Weights of a small GPT-style language model, trained from scratch on English Wikipedia.
Size: 9 layers, vocabulary 5313, 1.82M parameters.
Architecture: LayerNorm before each block, biases, untied embeddings, attention and MLP in parallel.
Training: a variant of Adam for these matrices, 134M tokens, 8167 steps.
Each number is 128 + 24 x the weight over its row's rms, rounded and kept within 0 to 255. Layers, rows and columns count from 0. Numbers have three digits each. The size before them is the row's rms in percent of the matrix's.

# q: layer 2 attention query, 96x96, rms 0.125, rows 0-64, columns 48-95
# k: layer 2 attention key, 96x96, rms 0.122, rows 0-63, columns 48-95
# v: layer 2 attention value, 96x96, rms 0.0898, rows 0-63, columns 48-95
# o: layer 2 attention output (transposed), 96x96, rms 0.0851, rows 0-63, columns 48-95
q0 106:125107115124102110140134107075151133108136163104115140128162139090095150109115177145134145099165101115124094103130117121127098172111117142134148
k0 089:122144121155129145084060152123140135132156131143132117116160106173138111111110127127114122134103130110141157163091151155117137119125127123156114
q1 086:085111109094154160109118148130116091147064131131151145133113131130159115114082134161188149151097147123117099123150147127109154170144114172133111
k1 134:104108115144103129120066137118130141099106151127151142151194119109135104101115151101112147112104130139146144128175138112110134139157156147175098
q2 227:165158152148145129121136161143122149166165123141128119138101128162123123141157101114105097108148137139137150162086135156158135074096145096099154
k2 045:093156118121146131141141124141144057143099083103156085079103150137146132139115148163172105132140124102115113129127121151111141089143115140096156
q3 092:119153127109115129121113079147117096095140115119132130136145133122143149153142113133115106138143139104166137138109135179096219138108139094164191
k3 096:119093141129156136094102098095115109138109135108112180169128095164126100129119153167160129095170103130138131106127136083124099138137140124188147
q4 073:153150137169103122122123146123103120095141152137103148160174107135117111093107139096114104114158101128142128115100101137140122147113111076135149
k4 093:072113132113103135093109094123128123112120125152131144094158115115142130158110119088134146149093162120136105090140147138130155149142097134130138
q5 150:107097101110088126130140092103147118111096125113120152126150114076151147113099162144162174127122124117115101083156127098112105186145122142129106
k5 079:112112147102148162123117103135108122090095184138122164172166134142175088138088155119110139128117114130165095116168134141106098138149133158139104
q6 043:110121132110134105116135188115134130132130139075093108138086132105121173104137072153151132140158123126136174164093098147121162127101124113137146
k6 261:112103123134130122133092129098138129087098168149125156162186125113147097113106157096112161123102139155158130120183139120108108150164133156185092
q7 094:145129117103129150185111138130124143108128088128117125098134147110116084113144109093145161100125101170107118117126151103106158158146182086153088
k7 085:125107122135114128135138129136082137109142149112145143147131097137141147137137127153134135138085099133121125086162163095197148107104152139164173
q8 105:137110131145101117135102132123128122069117110163130103189144151106129117094122179124122127109203137133109116117131088124115101143117099107163151
k8 108:110139117142115117083174135126136148158144148095138111094144105131123091114129124147121110131121102142142133157106181118151097103184135148096155
q9 102:156119138114132113143100158099110148129117140118054125153116146112137138100110131140122141134127112142108109069100143124121135169116111157108132
k9 108:099106091126143155100110155129134140096155111103139138087149146109131103196122108103132151111086128155145119145133129129093068134150123123129147
q10 080:147160114116089088140078126121150174147137091160136149158134161109136143139120183141146168123092143097102144119150118151091085138109166151108117
k10 082:143135139106154145082141167189123122150101106134150096146109133142146123079139098149125106135168127145117104114124178104181118134149099103113145
q11 100:158118079112080141144091187129121160144138104142109161103126137136113136145121154082148109148149152132141132126107088181097123121149151136095154
k11 100:117119100124130139132091146133113085174172119097137109152133101128131079120141122125148146130144063086126127096125113114103096140167105121110123
q12 099:108128118111102114123145157095106141124132152164076141147105167132104143117126128137144161151060144140097113141159140109140093129087164131134131
k12 099:125136150132158151149122103134137172101132118141179166168132082125126172156122097091105147131091115183104094106107101099124108145139132120132093
q13 082:085138105136142097104168138118129135096163124096107154126130144098112110157112097117129105129142127128153159120106130143204089098136121133144119
k13 087:145092138143159146097159118139139156118132121132153133069167142104087138141146168133101128111117143137108120154191126121114103169102145130112128
q14 089:123121105120136154103147136132129151109122125107151132115142155131129129132127118147137103115177133111121147127143098109138115100070144117171089
k14 088:110091135118086153153083116070150092089142130151086137164133143159157122112102148115121150146124133129135137121114123126129161123171130126142123
q15 088:095127117160132137176139109146104134095108179128110112154199122143100115167120161101078096118158097172109109124116134131162158139121114129133067
k15 086:160164108148108097099080146084142117144164153111141175087137125103136102130126091124118111113121153136143127111138122128077141117182161135116129
q16 092:137155147123140138110139124123103185144080135137121143087114152102148115105127117105131123193166115116156153098102151149097144126132110139144185
k16 086:107158136146120124159129124120135106132116162105116105179097098105074163132143145140152107120122158119109117177111151106102119123116114126149133
q17 096:125135151124093121128136113106167105100139129168128160118105154125135088135128140123158056118161114147157114160116122112114112132144149083106155
k17 094:091156135135129130135096137151115137149117107113167112124169164114145090117149148135133130119164128139129169121211108123157123100154114149173101
q18 102:089109155169100148137149120137172161129136117145147146124126095104148150158149145146132120163090096142136149135140169097152118126150149153094086
k18 100:148136119093073156091093153139128147106129082118157111130148127161111175119114137126092160078123151099109146111128081139119145124117147089144126
q19 087:117106126134168136145136129171117103180115118117106117131111141147119141125140133168102111130103162133171143152104114142116126160111158153129166
k19 085:126157121127095095136126148122111092119131134148119133126102087114146100144108163157140109165156136132117106134129113124088119179143130124096090
q20 085:127150110119137141192154104111090128158127116130142097133117133101107080147111151140110143141127160121147100114125137153135127180098127130138136
k20 085:115157111120151159072101121088159114121110183103123146094164100134168138131118087133120093168101164135131101105091124111118123150139107134098142
q21 090:100093122099146170147105166090128141141135139128148138117105164136131111103136131175134184167152112106128152171129148100126144105125167128091109
k21 090:161136122126148135121145094153146154115093124151095128178153158130117147142088124133111140178101123108115107100133093122094137101118131160140114
q22 092:130122121126120106172148127130103165128129095085102131152139095120162102166148094120123139135108205166118119136115108115129140151135137109105117
k22 091:135133129169152115077103145123094096083109158151157148085139118135149111114144116129143144159132123151099094121140120100119096181167080162147122
q23 101:148138126137107112142139130114097096141142101085158154123164119144114111129147161139100142090174090126119136143135125081116138089127127131148135
k23 092:133099115169130099157116151120143106140157162122117137149116146109114143058126121119144140126125097139164139136091101113168095135151147128086147
q24 085:147140106073156138107129157118125104156135110153144122104077117134092093146116108181142137092150121096136172121088091108133172144148137085128144
k24 086:117094152109141146154146137144143145116101136117092149166129179156148146151096136131149141143137150097162106117190150142125100138120099116132163
q25 092:122127110142120130132142108143110159117157104131100121121138129136126153133115141091157154153130139123151103093118156093125079105124107150134144
k25 093:112133097115138148103110152075138114100124111133143128127121120122163084097120136112117154144127176103171166097096089124135067127127129092085138
q26 101:126128139130109150113089162081148095159112155107077111141124113140127123116142141140139109154124112121171086151134153140127134109143117139097126
k26 096:141126134127101155151144133133104125150110110121149163123127108171146112176187145120131141164075085138114161129088105119105162087139157124149118
q27 085:163121101167112107105123088153094135134127093150100111150162116130166090139088161093128127090121164096144142150112112139138128155116115113106128
k27 090:105119124134101135122094116107124088162132124089149147110128138129129097090127109152122139130117123125129094083123129129117108170154154122108139
q28 096:095153108129125118115124162149142145163163180097117091147127115093134134113104158091134137148148154087093081082094132120128143149139095152122105
k28 095:122128124111133113092159158102121092131075096145104139107156117142151141146126103117132110155126172170143121151190116148096129098158129130124135
q29 085:173140110123104138106144124108114095137149153157156098128133151155123150155098166155136124105106106056135106100129102127135129134114094113156145
k29 085:103089084114129182145146137131150148134113141099098178131128131136153160121112118125114154109151121171175157127121135140148128130149126145050114
q30 105:113115123129159095088090135103132140119124115115124126091141198136169098096118072150105116161145129108146166135095112116124126109117147136126186
k30 098:137101099138158143144170124130155156135131102132146100160136118079098088134132144166190142136088144110120134127116142139128107138103121132147118
q31 093:101087158142147153145162145109099146123102152113077091101111147145138177090162120146156148185117158104109107128133132114104132122118099119109126
k31 088:122141110139118105146115115133113127083122103147125156127066128170167097149082146116104121133130169166133153116119105133086144134162137115164099
v0 116:153093101175113092130136142138116089121152117133130083070135162128152145172160148120094118154146135132171111125145144148140131099111140147147134
o0 125:121132083137131136109140113113135140151109117158083111114125149126072152138130105165164120128106121152132161096109096169130116137088141173105121
v1 114:115104126123114133115109166111164112134108119075128103109151125159153150080123113133121191104154133121145152102144152115102137121125131104109151
o1 114:016125126139107105141146107155109098146106118089102134093116159117121158073101103163177143146145142122110147115139140141118149136082116161116142
v2 114:149138184103130104121165122120107128140110138104116156143131111125070134131132138118119130095190109143140115128100104128118112124156078110123141
o2 110:165139153153189112129119153139094118086122142084182134123166122118159139135125144099090132140128128144112135125117175144110098094148134073158115
v3 095:155159085153154104123114116155116168141125160176146161103123120156129104116147120132109112150111119142149116114122148086134144150154132145126135
o3 098:190130160139140164119098136113112147154167129153117132154144101124120103120167123111097120100094119162142148124097127162121126129167142098127105
v4 118:107110108132177172119085131163098137136136100106128132143119127154158127106105113156127129074132094111132139131130126093089116119138145111150137
o4 118:099153145140126140102143135144129149067139126096139153108147146144128112147113102081105106163158124084089116126160113128127141143110077188142151
v5 090:121128129117162191143147128148117112123114129104105131162147166134157103099126143127093120109097162129141136123114125123110141104123167135082104
o5 087:132104140111115130097116154154134162110163177134141157114131130136127123148121086126100105142093095137120072093176103136158129136122107148121089
v6 111:149145092137144169162121105139150131118107148145119108158123171151103102139162129108102098201091117100100134134146133159107115171103050142129094
o6 109:172119135107140140131108173120129134132157158149154131166130086140135090152159133107105149081096123162131125148125145137117096109127133083121102
v7 091:146159116115144105092079098102141133161143146138162168093129112129107136178154078097090108147114124131129128130099129163101162145136101109099120
o7 099:200095141167125128132106145141107121138143111123124123134145090118153107154147131080098125139100144181114183149136172120108117141151142084131099
v8 090:138135104144124152144168109118156121106122121117101137098128168119152150175090098123089109198104135092164113148140154147155130075120120112095135
o8 098:152123102126094134129119131153129196145186138156119130129106116129098155128157094134127158107102119182122108105105134151154134137136156122094122
v9 093:186175112108125129168115082124140151100145151154125108141114097101067103142119099094111124146139115128156125082112146136099161148123054123156144
o9 103:171141143108161163152140149132108165104133132105132143162151099114147151125140109107093109109105147176160112107087161156139121133150131134153113
v10 098:133057133105130122109147133153103094099168156149148093129139111116113135133107117151162130088132148138140091134134115117129064125150124107150132
o10 098:121131096112134151109166109145115090136088124118103122107125160108121169121072168168168149146141115068135125145113125118124148122121137147175161
v11 112:155125088159151096112114108138127121090156096139076104113096145116157125149144141117124141124091148138174098098123109089173095111122100152150132
o11 113:151170092100114162129139118113152170153129107164106137125108135115125090125154119125167157100114095157133106082119091124137110163150125144100113
v12 111:119167158118133173130120143117151090139090144100125131126143125141135123122111101072061170146167129130109132109142129157113140074126118127101112
o12 119:066084129111092091150104162158101154186163127128143140133133117119133163083138105147129125137077157155128147094137136135164132123124129149124097
v13 115:170184107147124143154088149111151155140125150146135114140142098138124110130094123114099125149130129098156089134100191090111129121116120082097143
o13 125:091116133118131145138107118131123129150181120083113120111131144091105176118123073129113108133106136185133122110093162180147152142133153170133132
v14 113:151180117107134141150070124132160127123093116129116122131158136147124118082132131122108131135122137120120135121138140168096174139113076115153130
o14 110:123123151098137116144101161158139194103145135103142143154167116138169109140159089103101105124110119175114124117125154145139114125140137138134121
v15 103:099166166106154177122114128129137109106095151074140125135118117138143161174128094110103176132123184115108143083121131158112154131093086129124130
o15 109:111099155132088116126102139165124131139148116116162150095102111134164112124154116143156159092165176147109128134146114078120117096120104098114113
v16 109:148148111144111127151089076121160124107101134181081089141146152110110134101121140105147179151144105133107108116144131115149142114100068135108117
o16 115:097159090062152118196144128086141143155145124121117083163123129121135110090121151125164141130099136155155113088108168127171139168123160111125142
v17 104:110102128126160112132152164143147094092103154106095132109119159130157114162164118102108108130163157146167131128151106134181090112110156136139149
o17 103:124143109147120126171098153160110145127121116168097158128148131141095090141140093143139165093088116156129105117134088095121115119123115128121139
v18 115:108108162132132127135120097121111155109160084111090134147109093100092132091121145150158146125177115118175120135116099118128109133109141142134160
o18 115:160202134135123134154158121119117124088106127105157138150153156082121122118158122083108115136149129102121104128147185107120110111114111111099132
v19 115:093103130112143128160134123136119109129154156140124145123113141113152167160112138084123130108139132168136120106125161150147060124126151128100137
o19 110:161137107144095138160092118160112160102143106157123184124125134102094116155128130146120153115110162115140117151086125060126142121127125105132109
v20 103:092109174135115144105134107157056120135122130137126119158132111105121173107097079061099125099130116085147129114124096158105151094112158130121126
o20 106:186146136139116124148184157125128137144133128119116158113125121110103135106131157113095070152112186107110111092123142139162143098136138169171120
v21 121:158147106146113129143083126110137135124116153156116117146143150130098089137163180134176119130117100114110113106122157102141135138124141109139119
o21 117:115127149104145134153124147065167106091103163117098085149178124099108126170110106086122096129117119148145142116108140148131135132142130123156131
v22 108:114118157094136138115097130102182128152128113086154143136138113125119144123125077155194145100118155103095114121139153094115100140124114104135156
o22 112:108113132160123109125123157167109114107122131058118130107131127100151146121132135100129138155197140134102139164114152100115153115124110090157135
v23 109:140145128134160205145144159151133150147086132150120097215138100118118093104135152113107121126102142097111097117146168104104129154087156103102107
o23 113:078101189088112143135101126155167089130166152099131145115135169105131125135116098139094110123107140123141089137139144138138127088116129159129116
v24 131:114127163105180127103129144109124083160099117106167140121130097113130155151133150128128154088127148117101128069123097153116146119133134133107150
o24 126:112102142144123103117129096133126085158095121111146131090120130118132136117111164147181124127156159112127144149141158089123146104105130128142124
v25 110:156122082154112086143128119121111157112169115124142106110142109128135158120145159160092142122125131123147142141146138081136148153151151142115131
o25 119:076139116096157159121134070112133063146078102119117109115113163116110163114100113179165145140134164109154138119132094151086149129095144132110142
v26 112:130101156081109153142127128115148125090124113119105153126111109092132112186145092159154084129141156166154160077119096164121123135124143106174183
o26 124:170130120163107129155142149165123164034108159127121169129169118131134136168152104104112112102143115139124113160113140102120090094147099143149134
v27 090:116098085132156123151084170155151078146109074104144126111138183136148115109114123134141162136116154082108147124129099122117147134130132109108144
o27 099:024115100141151114126134116131112096167093108083131133126116128129145128116122139155198125143158133142100157123169152132127146134082138140142132
v28 088:103115123147153154157081127129186122117146080114139107161115139099144122121112125124169149104165149065132161186145112137122103119136148122168102
o28 091:061132095130140120132157138107094115146084135098122103141110103100111145120112138122157125145144148135100099123141122132137133139105111169154162
v29 121:128160095143107123178097161118182160138118176130173122123127109134133094130128153112106131106110149160115156135143174120127112145123130099092116
o29 127:048079161080121146183101130107113071141120134118091107136089139115142142126125126180137131130069155153172173134123133124138134144113133127146126
v30 108:126077077156169086129160130153105128094143108164128107115126115143142149135113174145131157075129078121152146107135117101144130157128145138130134
o30 111:114156137111157166111150088121144118139080121147138120106109145152128083115086149157181148126161140081125125121125108096107152137098104123119161
v31 100:156161177137161100113158160076113118127146110133133170138143119163109156148133134077101141142137125144119159111102099138149110097158159160119131
o31 099:205092104135139106129126089119116112192105125185149090138130118130100126132136130135153151120093147133130155127150117147128138145155155141113116
q32 101:155173121134108113115140140112109108116117126134071118120133144095168123135111112118132122131131130093192091137159129146146182113128132132143118
k32 104:133111120114126100128159149120106151139168109157143118170134112150158128104092100141178161120132109138144106137156115110147162108094165123082132
q33 088:146126159118112113120132117139150128119146135168113144120106147143155100121110110094109114137128140129170088172090130125156138086107185096108129
k33 143:140158122135119084177126092141177145163122076133142143131067115125091144128143133151144097126137117090112131115061104147127110117097117102086154
q34 091:122164156136127092130152148117153165154161154082120123124105103129119144136163127116095094073126151132109141160135098165138120125124147104102133
k34 242:151133103151129087138157110159128137162163099141135119098055152158094169126138115143131123137141105072099115155095119118168169101092109113066145
q35 086:136158163097160107143123126155145137092138123092120103185116125120109112116122125109105102116169117117145132103109090166128110127114115121146153
k35 078:144109075130132087108157104126107093138169125121133084069155125124118167112123170149125155114119130082156161106138161118155118158136128140108129
q36 120:149121172181109129153165134104110114116106112123097151132129105108170160121116140093140117156117162138168084155129118129138158103152112118129155
k36 107:172115126148141109085162131127165110163114106117089131135119175078127111135146172174120099144098109109125126134111099131119135135096129153114095
q37 147:122154170123174096110147152110140138168123142115155113154078083140132162129140110140109114116131171098121103151118103127114150145122107134117174
k37 106:151147098163143092140138089142116132162135109148131103110078140159093141136137128137119116172133066109126118179080139135093146112101113127074105
q38 243:132166181121145109102166149105148155179156143111150123147067106152124176150155120137095093116128147119132118155111114134146126114100125086106162
k38 072:127114113132143118101140132154083090140154111131141087083098133160094162094104147124129173105136089076106140140115160070165166119162137116108120
q39 097:163111161098182129159153121119156108113128111169068129113122129112146146123099165109161121143112156121101118113127136114108124177164119169128126
k39 102:144140104154144097127154102107150120127114153096095128140115103131172099134126120144105111137111161145155135155107073137122090135114124171121109
q40 105:110083124163150134094138131097157121124090105121095110122140128129174134092143137100131124125110165146101134128107140108102119148152103129112118
k40 110:106156163132168181150107167090161116125121115130120125154121092131152092144094132128114133161153155173108147128113086124102138106206131118093119
q41 103:120097124154100135127101157099147103122152130118162106113142145151103110102160134181149137107134090098095149116140093085145120129086122154112112
k41 097:099143153090125190158117156141139110148159143160154134125193143125126131076102093124112128139101131125109116126130189131163143118132148146120106
q42 097:159137095123128155130144154143081096172136102145150152109100110139092140122095158195158133149109106109137103146128121142127169096134153123143153
k42 096:137113133130103128127127135128146114133103162104104121143136139100124124101182127145108102144105089135150166130086150149115089145072149123143126
q43 094:134099089126084150124149128093079148135154142144155144096104113156133134156095152153153131169126108115156101104112156116152149117100124122155164
k43 085:071144130111134136122116131133147146138123118118119159144098111125115126133149113143126106122135128138117130116128121166110099158085142102178148
q44 100:128095126150127109114137183115128067130148134142125124129145123160148137125116133103144097160167092112149116133089103142137127129125118132148167
k44 103:100131149144092137128111145088175097142148134087104123149146111082131138147133140152107104120149093152139160115141103174100109116174177119114116
q45 083:148134153087128135146123172170120114152119096130125127107118135132134115098128097156140158113160100149096153150120086130094173129169121093119143
k45 088:155099112144082114135151113164112119107162131140114129134154131156147127108108114156142127120131124137148140142123174100142145114107144147131154
q46 099:125132122105134164117117125128134110155114179159162136108123131095118127144097134201135163168116128121123138133150128084145136118127171137122118
k46 102:132123143112130125152151086142148135125136147131140133152128112143148117156131121106107081108126118140145103156179180152114107140081126111143123
q47 093:150133127104123156106113104097116159122137162131086102123136142104130152114128136120115171124163136134129140097127176140135123156118170149147123
k47 103:125107153121125131082167096137138117111147109155119131131108115128110127100122108147131151101122172092115125191117087153131125120114129116159119
q48 083:134152100164147126145104128154101150129114094150171132124129131130118151124117133110118106128146119089163116137170124139114117116122160140103088
k48 090:140137101139143140134092130083144107131102193117116125133117200100130109136142154113141137150106102102126106122127127126130084099156098134137142
q49 098:124125124175092049147165145135166127095134117111109146120147143124141164124153116138128100137111095142143097162137096096166112141064097157127130
k49 099:117147131135146076131139141145093156174114120093107117123151143111145138128132123145108089136127132146145129090123127123134130138147164187126112
q50 092:129137146114118101133134098125163128107142165096092151122154124105129132152169085093102139109094126157154130144158100168162101110100161117142085
k50 092:164136120120124101091160105123096179100128084116157142112145163124077165104129146129130105136126129114104131134109110139108137118125122147139145
q51 090:117132133136133110093110195171154107147131131106151127123131138092132127109140121153109149084179113133099168163145097128110122162136151147105116
k51 089:171092107177145134130158142169130108132158136140117097104147168121147137103118111132131149143130117105140147188148180127163131098138169140098072
q52 095:148132125160068101127115106129124155141159111127131130103139103093151176083137149123139139153128129156132099146121156145115178157096098108118103
k52 098:119103161129131095110117113131074119109164117140106158134161146130108118081140075159122118145097134159126127155090098122129140124141158150170154
q53 114:111127127118117126091162108147074139129112136095125108112131129187138121154158120126111129106175097130145144103144139128167140149108086148150090
k53 110:086140132119126170132093166124126125144138123158147120130139182147135110091064146131161149127144063124076118140128113099163145117126125137104103
q54 096:109150118134134115146101169106160167108114115082091114153132146090112144087157125096140121096156126133128124121122108141124138116113147133119154
k54 090:153143143121144121145168154130123118118183109157125076100098121144128138104103164128120163140095160103114111082123160103138135131132102141136127
q55 101:150118118118120144124123110118105140108159087164079124128119143158113126145116107108087114105150095161156114108098135141156095126126161096154146
k55 103:137125132134094106118133094170122168080103080109112130135126108116106155110142129117138134085143161124135152102132091135157127164057135112166157
q56 099:120120115116113165101149088108090123119121139144146142129136080147154111165097144112125131167084144119161092123124183097118102130136110137143114
k56 096:105144123119143129151089150095165138136075122107119160156090127129138117187143112102148125124156118158139118151127090166083101138132105087143135
q57 093:126144150093151102152139132141157155099104119102106122132142151118123145104164114101110118083174124171110149115108100161135134123132127106115139
k57 090:157115115143111123102169131147090112119173098159157108086135134139136134094094143162143176113119138088107127114137156073154155146138115153095140
q58 091:115122124158124086136146150129145132101133121078083106117148155108138142094167120095104126091143144158122158140147116138131131146106121146135099
k58 087:117115146147158138110139148139099105141152107139143092098131165125097113070083127124144138144117142115094118121107118093145172120156151171098081
q59 099:101138134146127111127107107114140164116172116140121110144123078083119112110138153132175112104106150159091109134116164143099114180115096176133118
k59 099:113154132128161111135113135138143149117123167143123139119091090140131143139151074120128188130131140141110131145109096141159116103106149116153093
q60 090:100164142160116118115110121123129158155109177096161152114158165107132132131135120111108116127168104197110160125129111101109118099101125166098095
k60 091:137119161105164121131119117111117128118152136151135120099115155122100138193116130149134135123152113098110151150178144090156148098153155140149151
q61 092:135101135154114108112144164117141086141132124145111127106130138113111123113119097169130153174119101143149114157163119137147137086116107167130127
k61 087:117136155141126118116111122147128095139102137105127115122182126082113088136153136118114043129126086150106145155095127158085147145134145147135127
q62 109:114148124174119097130129112142114185107119125113117136167105163174143135096130124086081124160145114146157149127092156107145146141108098125119142
k62 110:125109130125116097124119162147094150162129137110094074114108138120126110128122150118149143096141123065120123130158123080153157178180098122137136
q63 095:118122083101128143103134123115135142129069138100137119101129103105130173114140159132128144104169101125121113143118149115118133155086083121156142
k63 097:127126138111136160132146145135137108157166110134143137169120073161137142152107098134105166120129124143133154137107080148119135108099121146107126
v32 105:114162110091117140162152131154072130127111142102146140154129145114125128112113122089164116156128114109131155194135143157105161118154082126136120
o32 106:128139138063093141106151111142158141100163171121109170157168104101129140122104097138113119137071144124147065141186109114188111114134173125133110
v33 094:169127128110104110133138096164144097139139084126167149079125143161078140094134126120084139107133117120087140147116079143146170137100124136121119
o33 110:227120130123119116117138153147148109124156100137148135124094150090112157085121125160166148173137109120141098133156151098124136111145109148129145
v34 099:104077143133115118144143124146140169134138092158081132146103121137138135087109089173149104129156095126135107128157073115141135156100138123155138
o34 104:132106063127124151143154129134110144146134105135125166076119110170123176146133132128132106127096169166110134119143136119131124102140133184077132
v35 101:164136167138130106168153178091133130148117168111093118127114132128185108184143128126130104146129085140152107115103088122129157123134167125133144
o35 095:112129141137130124122110144102158130127098117099132104162156111138181132080156160152105170136142100117120161103148152121149116130101101148121107
v36 077:162099145144116150119114137157121142115122081156114106091134164104100116133116062145144109157112130130073140127096103132116175165142147131136164
o36 086:204112122096156124098163149135175111152125112125123127109104124106144156110073132119140152122136150136141107129158156100101124113162122126119118
v37 087:114133127119107152108128094125100128096109129143093108116133114141129163159114147111103141122163102115122151178135158102153147178136073166139109
o37 089:081165138145110075165129114128110095097138146086104111114124132100104153143133122159116097170132129146127120157134159139135111158135142133159178
v38 103:124116134118128121093134143096119134129145125124117125114146126092114180099132169124115141125107076102138119130122143143111137149099150117133087
o38 105:136159141151108113112141104115140129146145161139135155124110121094103136130126129172093114110093113131114114176131134143103138098144133148054088
v39 075:115100167131137105090124086136089160106135137126157157121157134159117144107144148121160130160158114127100146096118119134155150135123094112140122
o39 081:124130118145129132115132155134160085125144132150134134108108166109131146110124094138166151157160098126146114121172114131083134126127111154137149
v40 097:137106133102109143103157123126104139111133098093133118111145091122135160150107143140145128123162127142157097147139161090138123123096195138134153
o40 094:133137148135144107103132101097146084123105167139099099126140117102101145176161149149084082134089160132162161149129172106120106135149153122102180
v41 103:129137090139114153134109132170097098111125102128164127109116100093108120110118156107096130114118124037132170129120159101091126146150133102143098
o41 108:104128168174121115119106099132142131175114149145122105151102104084102133103078134144127118136098092116091109149135122116126185130097178151147129
v42 083:122118174122143165154133175065136151114111116106090132125131133133129146132094142106142165123176129105155123124140117167138095097117151110107133
o42 082:123119165061120156135148123130151167132105165127077151139123115169132115154194131147094096093109155138159106100148088130101149134136134130108177
v43 091:142164077128112089131108131116182135102123114139188123149098099129150117144162107129145120116138126181128131116132155108115095112103141103129141
o43 095:211129120152127130093140145137115135119100085164119101128132141123106108087120139085144147142134122136137137151109110145148121122172121141119089
v44 088:135166115095126145119111111091175143096155108104124138143126120084115119093133124128117122103186135147121186173123127164094113130128142096125120
o44 090:177161133112102125119102131116158136118138125097121143130119102105129120111129156111126089122144130115123135160142123126113157124162134138132099
v45 077:146110139098127122120143126174139117127107086106172139103125135149148171116146072105123154117124162162071127141117059140130160102142108138096148
o45 099:218123137110138123118129131158182111111160105147138158106135156085127136127115097140155133150135117135163088103159118127126125112137100132132151
v46 097:127158159124134124107128091188070155109120113161143122143121141130116095145147063158114106137091131114093100158130125107132163131148114155124164
o46 092:122092156122122090072148138147159096142140133131119130085109146090164171117090106109149159132088125151139108102099140143141115117126137107131123
v47 082:162151163117145165131103135145131128089117128159135130097143140115095080116095076120067084185128114159153096145111137116163138131116128125136157
o47 094:128129147132134085095163125137107139128121127109093112114114123169179162117109126104110190110091154141101151140115137125150123164170123095131101
v48 074:121125097135148130083129103160123144130135105132121131098119114141183133109117110126095106100105125116088100126120114107124135133144102109148086
o48 081:116142100124106124144102157128140153165165148145153130085145132098121133150103107142135096149141116118110118125106115137107164092142109129131154
v49 085:138185151106112110130139095141133130107130134180152149083136129147115144131142094105127113158130111088071124153107112121153163138127080127144140
o49 102:175096141135113100091137163155143099131154111126138135112112164085146132105095133177149182157133111126132086117159111109127138101152094143130133
v50 096:152129116113093182086141163097150155118112155128128087180141129139128148097107163116119157130122084083122120124129123128095148138096149142090095
o50 095:156138190125095189149105104137120147161156135122127080149115120125156167131121147167131117150112092109107087148137151132093145109112135150103112
v51 076:115128117145078122151157148153070087124140114114122139083120109164167146118169149143139142121123106115112146101146119114099151158148120181107124
o51 093:148134114121136121145130118110139084109136150132165145135123146087092141124145113163143126149154111105175065140147146108138103110109107143125155
v52 081:138143155122101160173110103118111084105138131124173160113168088105083139149174131123116128136142142089085145124143124118148111111113138148150118
o52 093:163128128161127124124118114133126067131160132106142124148136177098132119111115122137174116167146119129141088104165123124115122096130098151160115
v53 095:161166160114138161145115199119126134160108134073150110124128160115118099097126141114088123132133119147149161133134129170128104101119190131120124
o53 099:141163168097125126137123120117134140081142158116140097136141081148160111143175161121111117101102120109123143136125143121112135156143176099162114
v54 089:133091111131130136138125148151146086115097131173128137116118084127123120193147138121101137078155134070149131104122187134131091104123116105123111
o54 086:160135143150128122136111070131118132166091107158104119186113164102086110102099107156145177139110098154197125128128140176146122147148152125134147
v55 087:123112075112157115145127130113104107136132099085136157098106152107131181115121177128150100107132125115144187102153123172118126160099140093110100
o55 089:139127124139115150145123113132125119129134156167162152152108099109082071121149134129112101080145129161111134168123126097127144112103141137119129
v56 089:114142087137138156101126134127143086098128097161140120086137070167143172081129137131116147111161142122121175106105121110131150130140161155152098
o56 094:094171075152121065161096080143138156136125128123151120093141118135109148119145105161139092126163149117133109118129120124133141148107091130147171
v57 097:155055156117115143094121130155081129144135142125095105109116119116093139070119153120150171089131108103147121110145100103111104134110164125141141
o57 097:156154145153173119115138115091158091146111140119147115083114111114090143165128170137113094126133113128143141148148200138070141138127163158105133
v58 088:130092117130128101132167098144156167111123112156093131163107131109102120171118124121104115133134096120154059131115113141162093130109113119108155
o58 092:118076181128124130118143141124120109175069105144087122130102139121125138114117138154132161119135126123112153136135160139122142131145111129082134
v59 080:080140132156133111164107112149156146088135127126158121133114127137143148160090146134135084152125118116185129158146151127124149146127113150103107
o59 098:051100108147093140139138103138068171115109096128081123145093122163133139111144104135125132102105136133108138140098111110173127148105137118123143
v60 087:146098131144138138106161116106118099130133116080144130133145081146163143151113141157140163105114096120139138108162144106066111121081145150114128
o60 088:152145112163135136111113096101107146140151128162133126138122134135098148128159148122129097131115118139152127145084181138148090122109110134114100
v61 088:129130164130099157113115122139165122174128117070111119156100139081108160102103164117087115071154142129150134137149122167126146137101117168096106
o61 083:127141163123104162154085111142147155120171147108137166165108081096127151109144128123130089134120120153123165138128150118115147121083124126099098
v62 097:139156099136102166168112144158117136134107114150163131129146142132105093039138096088099128127105152133127136131116123163098147123147114116117106
o62 097:158129147086110138114137107145125165140150120141116139114117122171173126094108132104171166152105119092102073138182123102142144133119172072139107
v63 099:144122133116111169090121134160103141123114099165115146103164165114103158098092172165129147160103124101129131131124127112139125132128164134098124
o63 098:184127133092139121115152100113124109140151116123145119133048144128136105145148129136148160102113152133143139127129164100122122161150161131116149
q64 097:159102088114086099143107094159134134086143097089123169138138133124102127111140117112126167145103101141146166118104152105160117134141166159147133